Part of a small language model's weights.
Size: width 320, 8 heads of 64, 17.2M parameters.
Architecture: no biases in attention or MLP, capped logits.
Training: a variant of SOAP for these matrices, 989M tokens, 3774 steps.
Each number is 128 + 24 x the weight over its row's rms, rounded and kept within 0 to 255. Layers, rows and columns count from 0. The size above them is the row's rms in percent of the matrix's.

# layer 3 attention value, 512x320, rms 0.104, rows 461-482, columns 0-159
size [ 88  90 101  99  95  97  88  97  91  89  95  93  90  96  92  91  89  98  94  97  95  93]
[[ 84  98 131 102 115 109  99 146 129 105 135 115 129 114 151 112 101 122 143  95 108 110 139 144 134 103 100 127 115 125 115 118 142 145 147 132  91 102 135 117 114 101 129 159 137 129 111 141  96 110 158 135 119 126 185 139 138 140 164 137 123 127 112 127 116 142  91 101 131 141 147 136 155 133 174 164 127 110 113 122  73 125 121  96 129 133 141 123 154 101 118 160 148  70 151 137 128 173 172 154 153  68 151 101 155 133 102 139  86 121 154  89 127 172 107 140 171 145 121 156 124 110 145 126 149  98  70 145  77 142 147  98 150 145 118 155 139 162 145  99 137 104 110 128 120 105 134 154 166 106 158 101 113 142 139 102 110  88 112 150]
 [101 138 146 124 173 140  99 112 164 139 169 115 114  89  95 138 107 105 187 106 133 105 134 123 132 115 154 123 118 122 152 136 127 162 148 130 142  93 134 145 188  98 172 153 137 139 106 120  88 110 109 134 115 153 170 102 117 131 178 134 136 122 155 106 127 142 160  96 129 136 146 144 113  93 132 155 159 149 138 119  80 159 117 112 114 145  90 125  82 106 135 127 118 135 106 113 153 120 123 127 119 154 116 150 162 112 116 139 148 137 166 137 155  96 129 153 131 138 133 154  99 149 104 109 158 123 142  76 119 135 101 127 104 155  98 134 170 146 121 109  99  91  99 113 121 109 105 113  96 128 136  97 118 135 111 155 116 117 110 102]
 [ 90 129 146 143 136  96 142 130 105 130 120 140  95 116 169 100 118 135 107 125 180 124 112 112 107 109 100 155 145 119 163 130 174 129 135 130 139 128 157 134 133 142 101 158 136 127 159  87 115 114  96 110 136 123 136 151 137 152 152 149 128 104 105 117 176 122 122  69 107 139 110 176 127  98 188 155 127  99 132 118 136 121 144 132 104 114 129 150 167 158 136 137 131 104  99 124  99 144 100 127 107  88  75 115 127 111 168 167 138 147 158 101  70 108 131 129  85  90 156 133 120 147 121 132 147 180 145 141 149  84 139 150 152 120 134 138 150 136 123 139 146 153 158 151 108 146  89  75 128 111 171 144 123 132 102 168 116 106 115 106]
 [143 181 155 161 129 134 109 131  95 120 101 139 117 105 135 150 110 165 125  92  94 121 134 136 149 133 127 136 153 159  89 149 128 151 142 135 142 150 141 140 144 128 122  43  89 115 175 123 154 167 125 134 114 143 108 135 106 132 147 118 147 154 102  88 124 155 122 136 107 146 121 123 123 134 101 131 130 142 117 137 145 149 130 120 122 142 153 116 125 110 107 139 135 124 109 108 110 126 134 125 141  92 136 159 162 166 139 138 167 156 116 140 154 108 111 186 116 178 144 105 126 156 107  80 133 117 165 149 123 137 127 159 132  81 170 137 125 120 127 145 153 136 115 112 165 145 137 103 174  90 109 185 130 135 144 121 144 137 152  98]
 [113 122 100 117 169 111 132  87 126 133 184  84  95 133 121  90 155 137  83 126 149 185 140 153 153 171 137 100 155 141 125 113 127 165 107 109 115 117 135  76 116 140 135 160 127  92 120 131 145 127 125 100 142 118 172  91 125 120  78 102 151 117 117 132 115 109 128 110 109 131  83 129 115 154 154 130 136 166 101  89 149 120 103 102 185 105 137 161  77 108 110 129 136 145 146 168 181 117 132 114 138 119 117 112 127  81 104 134 101 112 173 116 158 123 147 144 117 109 155 146 123 157 160 136 125 127 146 144 113  91 126 133 115 117 132 152 166 106 118 134 156 117 138 121  99 133 123 115 110 112 129 122 148 168  81 175 131 157 160 116]
 [157 127 118 119 133 136 135  99 117 143 121 135 115 147 141 143 138 107  98 125 118 126 120 138 147 132 151 130 126 147 167 155 121 133  86 139 106 162 129  89 117 112 130 169 165 142 142  91  83 116 153 128 151 100  83 168 132 161 111 145 151 163 132 115 177 120  72 146 159  99 156 144 109  78 122 159 133 159 128  96 102 108  95 148 137 166 137 141  83 111 108 159  93 150 123 150 123 120 157 158 139 112 127 154 139 101  92  96 147 143 152 113  93 127 167 144 145 135 101 125 122 113  81 124 116 126 101 142 110 115 121  81 103 110 146 114 150 136 153 191 158 108 151 145 160 124 141 130 141 110 132 155 135 164 166 112 108 166 120 122]
 [139 160 147 156 150 141 102 174 126 123 117 174 141 148  91 135 118  74 111 128 118 148 161 121 111 116 114 149 149 126 101 131  66 150 143 143 109  87  98 116 136 111 114 150 109  94  81 153 113  85  93 170 118 102 132 113 107 121 148 167 150 127 111 133 163 119 133 180 118 166  60 136 131 144  90 130 122 125 121 151  92 133 151 126 171 117 120 126 120 120 146  94 126 124 158 124 150 162 139 126 104 111 152 167 119 113 117 134 102 108 107 112  87 128 148 168 123 121  80 113 140 183 104 111 115 140 142 122  94 131 121 126 160 144 160 115 148 109 120 126 120 127  99 131  91 171 114 131 117 140 153 113 115 163 144 171 177 149 170 117]
 [104 131 129 122 138 122 104 148 138 134 142  92 136 116  97 113 135 146  86 151 108 120 146 141  58 138 106 138 140 117 128 127 132 160 122 161 126 148 126 120 108 142 160 131 149 106 161 116 197  92 118 122 154  85 128 130 141 111  68 137 184 137 132 119  79  91 131 148 136 141 168 123 140 185 113 153 125 114 111  84 116 138 154 105  73 159 137 118  91 130 109 157 153 162 119 160  92 135  83 147 174 127  87 108 130 141 158  94 180 144 138 138 137 138 105  93 136  79 113 130 138 173 141 152 149 124 159 125 144 122 163 123 151 154  85  88  96 131 170 127 148 102 124 165 122 122 165 100 113 151 121 149  96 139 101 120 137 109 122 167]
 [130 104 155 113 101 127  83 150 116 163 136 103 133 132 136 180  65 140 108 135 146 128 137 133  78 158 129 128 100 148 136 108 161 129 120 137 110 120 134  99 149 128 172 145 107 133  80 146 142  92 100  76 166 167 142 131 193 183 131 120 127 147 171 123 136 140 131 155 108 126 190 114 136 121 118 110 164 146 164 135 115 127 160  87 127  86 118  96 113 108 126 132  93 127 159 126 154 139 135 132  78 132 115 174 125 105 140 135 136  99 150 130  96 153  90 106 118 147 119  97 143 143 130 148  99 143 130 144  61 117 168 130 147 110 108 131  78 119 141 166 130 133 106 117  98 119 116 130 149  94 122 173 145 162 155 113  91  84 100 123]
 [127 164 146 162 136 142 152 159 132  99  95 164 144 136 126 127 120 109 139 114  88 114 122 178 152 119 114 113 121  92 123 129 124 132  50  63 142 135 162 168  94 132 107 151 148 141 135 143 118 153 151 146 148  85 159 103 128 118  90  97 152 135 130 135 142 101 108  79  96 136 166 162 137 116 128  95 159 103 120 159 147 120 111 136 159 114 137 141  92 146 155 117 153 137 139 151 153 114 136 133  95 171  79 139 149 126 112 119 101 110 101 132 138  72 103  95 153 152 124 137 114 117 133 130 112 125 161  98 158 152 137 148 152 157 130  97 105  89  74 126 109 125 151 143 138 108  94  75 136 132  95 171 145 102 118 122 132 130  94 140]
 [ 78 131 151 175 123 102 150 135 162 150 146 158 100  79 136 141 132  94 111  58 137 155 158 156 113 103 121 115 109 110  87 108 140 107 102 124 109 152 137  93 143 144 119 105 121 117 133 110 102 114 123 148 147 138 177 108 135 108  72 181 177 127  78 146 128  82 133 111 147 115 123 115 145 132 113 126 112 108 161 178  95 133 142 130 155 139  72 117 117 139  94 103  90 116 102 104 109 144 141 137 158 132 133  88 123 152 122 133 163 112 103 134 111 112 158  83 174 148 124 115 130 135 126 165  82  98 140 150 139 143  90 152 150 131  98 155 155 168 131 141 147 126 111 120 137 127 139 118 131 126 121 179 112 112 125 140 121  98 148 111]
 [126 133 185 156 103 129 152  88 133 157 142 129 162 130 111 112 143 103 141 144 106 122 113 146  88 154 170  96 132 109  90 141  90 139 168 163 108 147  88 138 140 168 161 103 149 139 117 113 171 118 109 108 145 160  94 153  88 112 166 129 151 159  97 132 111 145 121 124 196 141 117 128 100 113  91 137 143 109 125 149 101 127  92 146 131 128 188 106 106 134 113 167 134  68 176 136 139 125  98 172 128 169 117 107 125 109 148 120 114 155 101 122 171 129 167 110 116  74 143 103  80 169 133 108  96 135 141 194 120 159 108 102 144 108 140 105 133  93 124  97 126 130 151 118 171 103 174 149 124 104 138 130 138 103 149 127 121 131 136 136]
 [136  91 167 127  94 138 132 102 104 127 118 144 102 123  94 103 102 103 145  96 110 121 104 124 110 135 103 123 115 184 110 135 168  97 136 105 130 143  97 125 126 111 142 132 141 101 100 115 126 113 125 135 155 136  90 140 155 154 154 145  89 166 147 149 122 124  92 128 122 172 137  93  75 124 118  86 129 146 117 125 117 125 146 125 148 178 134 101 118 134 117 125 130 123 166 118 142 135  72 109 126 103 150 128 118  99 135 151 136 117 114 104 128 120 130 106 186 132 139 123 153 135  94 142 111  98 142  96 113 132 148  91 144 142 109 127 143 137 117 105 107 115 139 114 105 144 132 134 100 120 148 195 207 113 127 105  96 143 164 116]
 [122  88 134 141 113 156 142 161 142 141 135 111 139 102 163 162 119 139 129 152  46 146 144 170 122 106 109 160 158  72 107  97 139 135 105 119 144 158 111 161 138 125 142 140 135 150 155 146  94 124 148 109 120 132 153  88 158 163 118 119  96 105 123 115 104 105 112 138 129 112 144  91 151 143 170  86 131 132 128 142 124 105 177 131 117 127 121 107 114 109 147 113 106 100 121  91 116 152  99 118 127 100 156  79 139 151 172 134 155 146  98 142  85 121 125 153 141 117 107 114 110 113 129 154 151  91  87 135 135 110 107 129 107 156 123 113 164  77 100 123 135 173 144  96 120 119 112 139 120  82  92 138 138 136 147 152 103 124 162 116]
 [ 97 139 133 139 158 117 131 104  88 179 121 103 108 138 132 137 152 132 137 119 144 138 186 168 124 141 136  74 156 121 157 140 135 125 138 152 137 153 150 147 159 135 108  93 136 154 102 115 188 107 111 140 137 114  90 155 108 158 153  88 128 130 147 129 118 125 115 143 112 116 148 126 147 141 139 125 122 107 140 115 139 140 109 120 129 150  33 137 126  99 153 120 127 111 147 163 100 128  97 190 148 104 137 142 147 181 163 133  59 124 101  99 163 109 113 128 161 110 125  76 157 126 129 120 103 144 164 145 104 156 101 123 151 141 161 130 145 159 135 163 108 131 106  81 140 172 101 127 127 126 123 144  92 157 105 127 131 134 156 146]
 [131 128 128 149 104 132 177 148 163 109 135 125 110 128 124 100 117 144 114 105 120 128 140 139 165 120  94 126 129 143 124 142 106 168 119 128  96 144 135 153 140 148 126  96 149 131 129 112 118 138  95 128 129 150 121 107 176 153  82 131 122 105 128 157 141 176 124 139 113  97 104 125 123 136 158 110 123 136 178 121 133 159 129 144  99 159 141 108 134 108  93 128 131 147 135 149 128 147 147 109 149 129 140 111 145 127 113 114 135 116 123  90 128 121 137 153 112 143 130 140  88  94  88 101 131 161 123 104  96 104 117 134 141 128 123  99 170 172 146  95 113 130 153 152 148 107 170 122 144 108 101 142 123 100 156 148 106 143 108 103]
 [121 107 142 130 135 137 120 126 150 136 110 104 111  97 154  84 123 116 126 142  83 125 131 132 157  96 116 104 140 126 126 118 101 148 119 112  96 119 120  95 111 117 116 157 127 155 155 152 118  70 105 140 129 117 162 141 131 139  78 126 147 133 151 179 123 159 160 122 121 126 123  93 122  96 126 131 123 144 120 158 159 178 131 109 187 128 133  68 161 139 119 111 175  96 130 149 106 104 110 149 110 134 128 141 107 150 132  90 125 116 110 115 105 124 140 108 124 124 117 141 110 161 135  97  95  97 138 125 104 125 127 173 145  73 144 151  86 124 101 155 116  93 143 141 112 102 118 154 128 130 118 138 145  70  94 149 127 150 136 126]
 [135 131 153 122 136 137 147  85  94 130 145  96 165 127  92 158 102 142 135 144  97 110 135 101 114 130 130 152 147  91  75 124 147 110 110 138 104  95  95 146 137 162 121 120  96 116 129 129 122 109 125 115 171 108 101 134  98 148 125 117 116 115  81 129 114 172 149 166 117  99  85 149 123 110 154 119 133 109 144  92 148 123  97  87 104 141 147 177 166 140 103 161  96 138 145 131  85 127 108  87 143 173 109 168 140 159 149 110 117 158 131 138 178 135  98 141 119 143 119 140 102 152 143 169 118 156 163 134 115 152 101 139  98  60 145 136 123 152 159 159 156 135 103 147 138 144 146 108 136 109 121 126 162  70 144 111 128 143 159 171]
 [ 98 116 120 101 111 130 171 112 163 143 120 144  96 102 134 148 146 138 154 188 136 133  86 196  98 121  86 107 155 135 121 128 107 139 112 106  96  83  80 100 130 124 130 130 125  99 143 191  91 141 118 125 159 122 136 148 148  85 148 146 110 118  76 121 118 110 117 141 111 112 131 119 102 110 182 116 164 155 114 140 128 123 130 142 122 135 129 116 149  92 117  98 119 151 157  96 154 155 145 136 145 136 127 147 117 113 105 115 142 160 130 103 112 139  97 116  84 109  98 108 163 134 109 166  77 116 106 113 134 113 127 135 183 141 149 102 117 125 137 121 141 139 125 164 149 132 103 125 118 142 132 130 135 119  72 133 138 165  81 135]
 [138 130 167 135 141 117 177 142 112 125 128 100 148 152  86 145 175 105  94 104 116 104 127 117  92  74 110 111 116 153 137 148 156 137  95 158 155 181 115 116 134 120 164 131 117 111 113 162 121 108 107 156 150 112 149  99 148  94 154 159 110 119 127 140 166 138 124 137 129 103 118  79 141 130 132  99 124 114 128 167 136  94  83 122 113 171 114 122 148 173 149 170 134 111 126 126 111 100 136 124 138 127 137 146 103 112 121 152 148 158 164  88 105  65 164 172 123 112 135 109 124  87  95 126 108 102 138 105  90 125 162 182 142 130 115 109 135 135 147 131 159 158 146 111 128 135 145  72 105 139 132 128  99 141 111 100 153 115 107 132]
 [105 153 146  84 119 132 140 157 114 150 134 121 149 136 129 138 167  88 117 140  78 150 116 116 148 118 140 162 159 134 102 108 123  95 153 127 127 134 114 129 152 125 116 172 132 127 115  87 126 156 146 128 123 124 154 116 149 129 163  54  61 150 105  98 123 118 130 125 116 109 189 128 174 143 180 125  80 126 140 198 109 132 117 112 117 117 125 112 174 145 126  99 121 154 101 106 105  94  56 125  91 119 121 127 168 148 103  96 170 105 156 142 102 163 170 194 122 160 105 122 132 140 162 175 105 164 123 138 139 168 157 135 179 162 144 131 155 118 108 135 134 118 113 110 105  97 156 112 121 142 125 101  92 132 154 125 123 148 118 158]
 [148  93 101 175 161 142  82 136 148 141 116 131 148 174 138 122 121 152 104 107 125 100  98 156 124 149 142  91 124 132  85  99  91 153 142 125 122 121  96 109 140 118 143 132 123  84 141  79 140 130 208 126 115 161 138 157 103 132 122 147 182 100 119 104 125 159 124 124 125 131 149  76 116 110 215 102 175 130 129 146 102 130 125 163 120 114 140 146 125 136 133  98 144 116 134 116 112 167 115 146 145  90 155 156 162 141 112 148  70 115 139 106 112 136 145 154  99 132  77  92 138 116  99 136 172  95 116  86 149 119 124 124 113 139 161  88  76 143 134 130 134 123 156 138 126 131 119 162 102 134 126 154  98 139 151 139 130 119  93 107]]
# layer 3 attention output (transposed), 512x320, rms 0.126, rows 461-481, columns 0-159
size [ 94  89  97 105  93  95  93  94  93  89  96  98  92  98  95  96  96 105 100  97  93]
[[164 119 147 148 140 124 148 130 125 120 138 134 135 112 100 125 116 183  66 119 129 119 149 143 137 133 107 132 120 125 129 132 139  99 124 131 192 164 140 115 114 201 117  85 129 124 118 140 151 170 149 128 122 128  97 123 115 127  94 164 134 126 123 152 143 153 131 124 177 112 114 118 110 135 138  88 164 140 126 115 170 130 125 138 108 150 120 158 106 167 129 126 113 122  68 102 154  95 133  89 108 177 147 161 120 136 168 113 173 123 107 166 151  92 154  84  90  98 134 103 123 106 132 150 107 106 205 129 181 133 158 158 131 101 175 130 127 126 133 121  82 127 135 124 150 125 170 143  77 164 114 138 139  74 132 133 138 127 110 129]
 [158 108 132 119  95 131 128 120  95 106  89 125 161 150 134 108 157  89 100 170 134 173 124 146 135 140 103 127 126 109 176 129 110  90  85 144  88 175 136 110  69 155 106 137 120 128 169 111 141 152 151 135 140 127  88 146 119 140 149 118 141 137 126 142 180 143 112 141  74 112 100 113 132 126 127  96  82  93 105  89 158  93 142 103 169 112 170 149 127 121  89 136 126 119  89 120 107 147 136 144 112 112 145 127 140 159 109 142 126 117 107  90 139 121 144 117 122  99 149 133 134 107 118 131 115 151 139 166 111 141 158  88 138 132 139 140  69 106 124 119 117 175 125 140 178 148 122 132 148 123 131 100 126 112 120 106 112 149 137 102]
 [149 143  96 145 123 114 131 151 159 122  72  89 133 119 106 151 139 110 119  88  94 126 153 159 184 156 145 113  69 156 117  95 131 102  99 110 131 106 104  92 119 112 175 132 145 104 122 129 120 143 126 124 122 112 136 187 131  92  84 110 119 144 137 147 108 115  82 172 125 121 172  94 108 142 109 127 123 158 128 131  88 157 128 141 170 154 110  98 122 110  75 127 159 160 175 135 133  93 178 129 152 120 136 122 102  88 154 112 140 112 135 150 148 133 133  95 128 147 119 113  99  98 140 143 132 103 132 125 157 123 107 124 132 119 107 114 135 123 147 147  97 158  99 158 135 160 161 183 119  94 118 136 105 116 157 120 177 145 145 122]
 [ 98 115  72 120 128 130 137 142  96 106 170  98 133 124 141  78 110 122 132 123 137 131 137 125 130 116 116  95  93 117 161 113 160  79 129 156 139  98 115 137 108 156 102 178 179 103 109 106 145 100 164 142 117 106 116 123 116 140 105 147 114 112 139 134 150  96 129  92 122 113 137 183 177 127 152 139 111 102 130 138 123 126 156 159 163 107 114 106 123 121 112 157 129 119 129 137 119 119 159 102 124 158 124  93 128 111 131 119 118 150 118 126 112 105 115 141 100  95 162 174 116 114 156 138 137 128 124 137 144 103 139  89 110  85  99 123 164 175 165 138 100 129 127 147 123 124 144 142 101 124 114 105 146 111 110  88 116 136 142 188]
 [135 154 138 152 106 120 129 192 137 115 111 131 144 115 177 140 119 119 159 131 113  84  89 104 100 132 132 108 113 105 118 147 138 102 137 125 125 142 121 144 144 132 142  89 130 138 134 129 116 203 101 167 111 126  90 126 129 134 148 135 118 113 161 138 125 165 120 111 124 154 118 113 143 118 106 169 108  96 155 161 121 127 114 135  89 126 160  79 127 130 142 144 114 105 145  95 120 180  97 110 125 102 169 171 105 161 123 113 177 128  79 168 105 138 122 112 155 161 132 109 110  95 109 142 140  58 127 137 139 184 141 137 137 136 102 135 121 188 157 130 136 128 130 155 133  97 149 135 112 163 152  96  72 127 166 108 102  94  88 136]
 [151 155 137 119 128 106 142 102 141 168 113 108 160 111 117 143 116 137 159 102 146 120 145 146 122 136 101 102 178 150 109 141 151 138 148  98 163 120 129 143 120 166 171 112  69 148 137 158 164 121 133 142 105 172 170 103  75 101 112 126  81 103 147 109 128 118 139 109  91 135 122  87 131 177 140 111 119  85 161 123 167 119 127 106 110 132 151 160 146 134 148 126 142 121 163  98 107 144 131 120 105 140 135 105 133 166 187 171 147 147  96 116 152 136 131 114 142 147 162  88 139 144 145 147 139 142 137 120 149 155 140 167 139 133 139 145 132 109 138 148  77 186 171 155 128 142 130 137 128 124 140 113 123 115 101  89 131  84 116 139]
 [111 155 124 149 111 144 156 113 161 119 130  96 101 108 165  67 126 125 158 142 163 135 138 107 149  97 164 127 152  95 129 157 157  86 110 132 157 126 138 133 119 172 116 138 139 193 144 119 135 190 151 109 118 134 111 128 148 137 109  83 124 128 142 147 133 174 139  96 167  67 165 112 174  93 158 103 133 153 131 127 148 119 119 134 159 150 145 133 109 149 114 128 135 137 114 142  72 121 108 150 139 139 102 112 148 117 157 170 122 134 124 139 146 121 121 106 127 109 184 117 126 112 115 138 119 137 150 160 114 106 133 120  99 152  90 136 119 133  88 154 117 106 116 117 164 101 151 131 122 123 164 136 103 128 141  92 103 134  92 120]
 [129 121 152 138 105 133 133 142 131 114 114 134 104  97 168 137 122 130 167 120 169 130 105 136 137 101 135  99 103 119 118 147 117 109 104  90 148 143 139 129 192 122 125  89 135 116  80 119 107 176 143 117 111 168 104 117 100 154 156 122 102 136 131 124 156 137  81 143 103 136 109 124  85  89 166 140 176 136 128 120 136 139 126 147 157  92 113 145 204 131 164 116 139  82 168 129 145  93 118 122 106 102 134 155 133 110 112 150 103 129 114  97 132 122 131 120 167 173 188 118 124 108 137 114 106 127 118 135  86 165 137 122 120 122 129 179 180 140 135  99 111 143 120 115 145 149 128 121 169 116 125 162 137 119 140 146 130 184 167 109]
 [124 127 148 122 150 154 135  85 138  92 104 108 104 128 116  93 203 138 127 134 101 133 175 106 155  79 131  94 142 121 110 121 110 119 135 113 106 130 120 147 148 145 106  92 134 153 149 113 110 129 139 151  84 119 134 153 106  78 113 136 118 155 109 136  98 134 108 138 152  93 102 148 122 148 106  91 113 131 108 111 153 115 142 165 150 148 111 158 125 141 139 135 108  98 104 124  88 116 125 112 130 100 147 100  88 136 143 163 117 135 111 150 121 132 158 150 145 100  90 162 148 108 129 148 151 155 128 118 144 137 116 128 139 150 165  91 174 100 126 108 107 120 158 124 139 111 149  92 133 163 152  93 151 123 144 131 141 130 117  98]
 [107 100  89  87 116 137 151 126 118 169 137 118 128 109  82 125 136 162 171 150 166 112 109 113 163 109 104 120 135 154 155 175 107 134 169 155 144 138 108 107 122 106 136 140 104 155 154 132 179  69 142 125 119 130 144 160 105 144 198 162 146  93 128 113  94 127 149 159 168 127 116 108 133 125 158  96  86 125 131 108 127 125 128 120 103 127 105 101 110 100 113 118 140 135 142 103 166 123  81 140 147 131 144 105 126 148 127 122  98 128 128 121 152 153 130 163 137 121 140 132 141 170 121 118 118 105 146 123 127  96 154  72 105 129 123 158 141 117 119 143 116 140 104 110 115 139 158 167 124 143 131 105 107 146 142 134 107 136 124 131]
 [165 109 135 114 150 129 121 153 132  91 145  83 157 162 118 114 113 157 117 149 119 104 104 128 129 151 126 158 120 137 172 120 137 121 146 120 109 119 124 121 125 151 134 146 164 129 128 158 155 115 101  92 112 130  92 180 119 161 161  73 130 157 163 139 175 143 113 132  80 146 120 133 120 119 113 163 141 124 130 107 104  83 116 113 115 109 155 134 125  94 161 143 134 136 159 141 153 100 118 130  76 157 120 156 111 114 159 128 110 130 141 117 128 100  88 198  98 113 130 154  99 115 128 124 141 137 126 106 106 172 152 136 107 121 136 140  96  88  94 138 110 145 155 140 139 141 128 135 105 125 153 115 125 178 128 108 141 130 113 103]
 [134 107 135 128 201 108 112 129 137 116 118 108  90 100 127  99  85 128  88 104 107 153 130 158 164 114 117 141 142 144 141  92 174 125  84  91 138 160 126 124 142 148 109 183 140 136 119 102 126 156 120 143 124 114 124 115 128 115 159 142 109 126 122  77 145 116 102 150  89 160 139 124 135 138 146 135 109 177 154 154 182 120 136 115 113 111 127 127 167 124 131  93 130 145  94 147 103 138 138 164 125 103 139 126 135 140 141 112 129  93 147 152 140 143 130 165 156 148 141 130 170 119 134 189 135 109 161  42  99 136 149 142 141 151  90 126 116 147 128 168 125 135  82 136 110 139  81 119 109 113 124 120 113 151  82  72 105 162 123 134]
 [131 144 106 110 149 113 128  96 151 106 100 104 118 126 140 152 166 139 114 129 142 115 122 107 115 108 136 155 111 127 102 143 138 114 116 157 107 131 145 153 149 115 154 145 102 114 128 129 125  90 129 130 120 117 125 144 103 134 139  97 164 118  85 156 131 121 148 133 127  83 149 136 166 104 140 148 187 136 135 147  95 160  92 103 123 128 135 134 139 101 126 110 114  85 117 141 140 100 116 136 149 118 167 161  89 147 165  98 141 155 101 130 137  94 120 111 109 116 117 133 128  94 132 112  92 145 120 135 151 123 197 176 122 130 131 135 131  74 118 167 140 128 107 128 175 109 151 154 163 113 170  90 102  86 115 147 138 104 112 106]
 [165 111 136 114 151  97 135 105 149 107 121 161 181 171  91 121 121 138 110  82 211 162 136  81 104 105 122 119 120 126 141 173 108 107 144 129 137 140 124 115 125 155 104 122 140 147 103 148 132 123 138 155 126 116 120 178 141 122 122 124 135 187 141 144 114 135 122 117 155 153 113  91  92 131  94 142 119 161 138 124  99 127  74 155 124 163 148  93 130 116 106 112 142 143 144 146 151  87 147 117 123 188 132 172 124 101 131 117 139  81 140 136 153 150 140 128 131 133 121 141 151 149 139 144 159 168 154 143 116 131 121 147 156 135 147 135  99 131 144 162 127 101 109 127 148 129 135 104 150 164 184 135 142 142 123 106 136 113  74 125]
 [160  99 135 112 100 125 162  97 154  72 134 132 180 133 158 138 103 106 129 141  84 129 129 164 220 118 140 173 109 108  86 103 106 166 112 143 100 104 119  93 111 118 137 161 103 157 167 134 100 123 157 115 122 117 125 110 120 117 140 150 118 147 100 126 146 147 141 147 156 157 136 151 132 132 119 146 169 118  95 150 134 121 152 133 110 131 186 124 116 134 134 119 138 145  73 117 149 115 136 130 135 190 112 110 101 102 108 153 194 145 143 146 139 122 132 166 110 132 134 104 119 105 158 116 177 160 121 159 137 143 105 128 127 139 127 114 162 119 107 122 133 144 111 153 101 106 112 124 155 153 121 136  88  77  97 134 154 137  94 131]
 [142 154 158 123 138  76 121  98 127 122 114 120 166 109 111 150 101 101 135 154 127 134 129 109 114 146 120 149 115 115 129 112 183 120 131 109  98 102 110 140 138 106 147 162  91 100 120 162 122 110 172 149 132  97 122 145 124  71 125  85 123 102 120 115 155 151 123 139 130 147 139 112 154 127  71 129 143 135  94 131 134 116 143 146 146 174  93 158 112 111 150 133 134  96 111 134 120 135 119 120 143  84 158 157 138 119 156 111 119 139 110 138 139 152 159  88 144 110 139 121 163 172 119 102 154 118 100 108 156 151 138 117 130 156 167 161  91  96 148 158 133 104 112 138 141 148 118 144  80 147 157 121 123 159  95 113 108 121 125 126]
 [160 193 128  93 135 116 140 144 108 130 126 135 145 141 134 150 127 141 130 122 181 141 113 140 121 145 117 126 129 169  99 141 120 138 135 156 141 143  73 160 116 125 163 113 178 107  84 133 145 135 135  96 123 135 136 123 140 119 148 128 162 125  94 119 168 130  66 157  83 122 137 198 139 148 138 121 167  97 122  92 119 109 106 153 110 110 123 165 135  98 126 138 130 145  98 115 148 180 107 128 149 103 158 127 156  95 154 163 136 173  90 139 155 140 108 106 129 158 125 139 130 119 129 107 145 138 147 139 144 168 153 110 117 177 102  66 160 109 155 113 112 194 106 123 139 170 166 104 114 124 124 102  73 123 145 109 129 168  85 128]
 [134 135  99 154  96 113 120 141 167 126 156 167 101 146 165 109 137 152 125 104 135 132 118 145 148 141 118 112 115 103 150 152 140 125 148 142 159 151 106 126  92 101 131 125 140 141 135 114 109 129 135 126  66 153 139 158 172 186 113 150 108 114 169 120 182  95 146 106 117 124 172 126 126 141 113 144 124 168 110 161  86 119 156 150 120 104  98  98 128 108 123 101 115  93  78 128 170 149 133 159 115 139 168 110  91 104 113 125 127 127 134 146 132 121 167 163 129 153 132  98 158 150 146 133  82 137 118 132 124 149 115 151 171 163 122 105 141 108 141 136  99 136 138 119 109 138 153 121 126 136 116 134 111 153  85 127 169 180 130  96]
 [141 162 127  98 144 112 116 135  69  84  94 119 124 135  98 131 142 143 124  92 137 100 109 110 157 128 131 154 101 121 108 147 156 146 165 120 142 137 143 168 126 149 114  99 131 138 123  99 122  99 141 156  76 144 157  92 120 115 113 104 142 127 171 110 131 167 152 132 169 160 164 156 123 151 108  93 137  93 122 114 116 116 154 151 120 150 112 137 123 149 153 140 139  95 130 160  97  80  89 110  77  76 142  98 163 101 122 105 109 100 128 130 106  80 134 121 157 120 144 142 107 113 176 134 166 152 133 111 183 160 129  71 109 108 108 122 125 162 142 116 133 149 103 123 106 111 128 140 118 121 122 124 130 126 143 115 116 125 147 132]
 [136 132  94 131 169 138 124 109 105 117  79 155  85 140 154 121 120 131 164 131 129 152 182 157 152 146 130 158 119  86 158 141 104 118 158 100 128 102 144 100 160  83 134 139 146 114 112 103 116 123 158 114 106 130  97 155 143 164 172 113 143 157 139 132  90 113  96 141 137 111 157 143 153 112 158 128 113 162 143 116 121 171 115 158 170 154 131 133 135 112 155 134 118 150 143 130 117 149 122 119 119 161 137 125 190 134 121 113 147  98 129 109  97 143  75 115 148 124 126 121 137 110 149 179 162 123 161 119 142  86 178  79 145 102 123 159 123 119 120 167  84 131 138 118 151 151 116 119 149  98  88 123 112  95 142 122 116 127 103 157]
 [145 150 128 152 170 141 102 132 132 145 130 146 111  91 153 135 103 148 166 122 136 129 144 131 116 154 110 140  74 110 148 151 128 149 113 136 121 136  73  89 117  97 117 114 136 169 118 138 105  98  83 134 139 110  98  96  95 155 111 194 160  93 137 152 123 139 161 108 170 135  67 150  86  86 126 133 120 131 127  90 159 140  92 145 137 138 164 134 125 107 133 145  97 121  92 138  95 113 158 113 134 136 129 131 142 131 132 142  81 165  88  94 143 108  96 116 124 155 112 151 131  86 115 107 144  89 138 168 105 125 108  95  78 112  97 146 112 144 114 159 102 134  94  99 139 150  98 124 147 147 130 117 131 158  91 142 148 144 141 119]]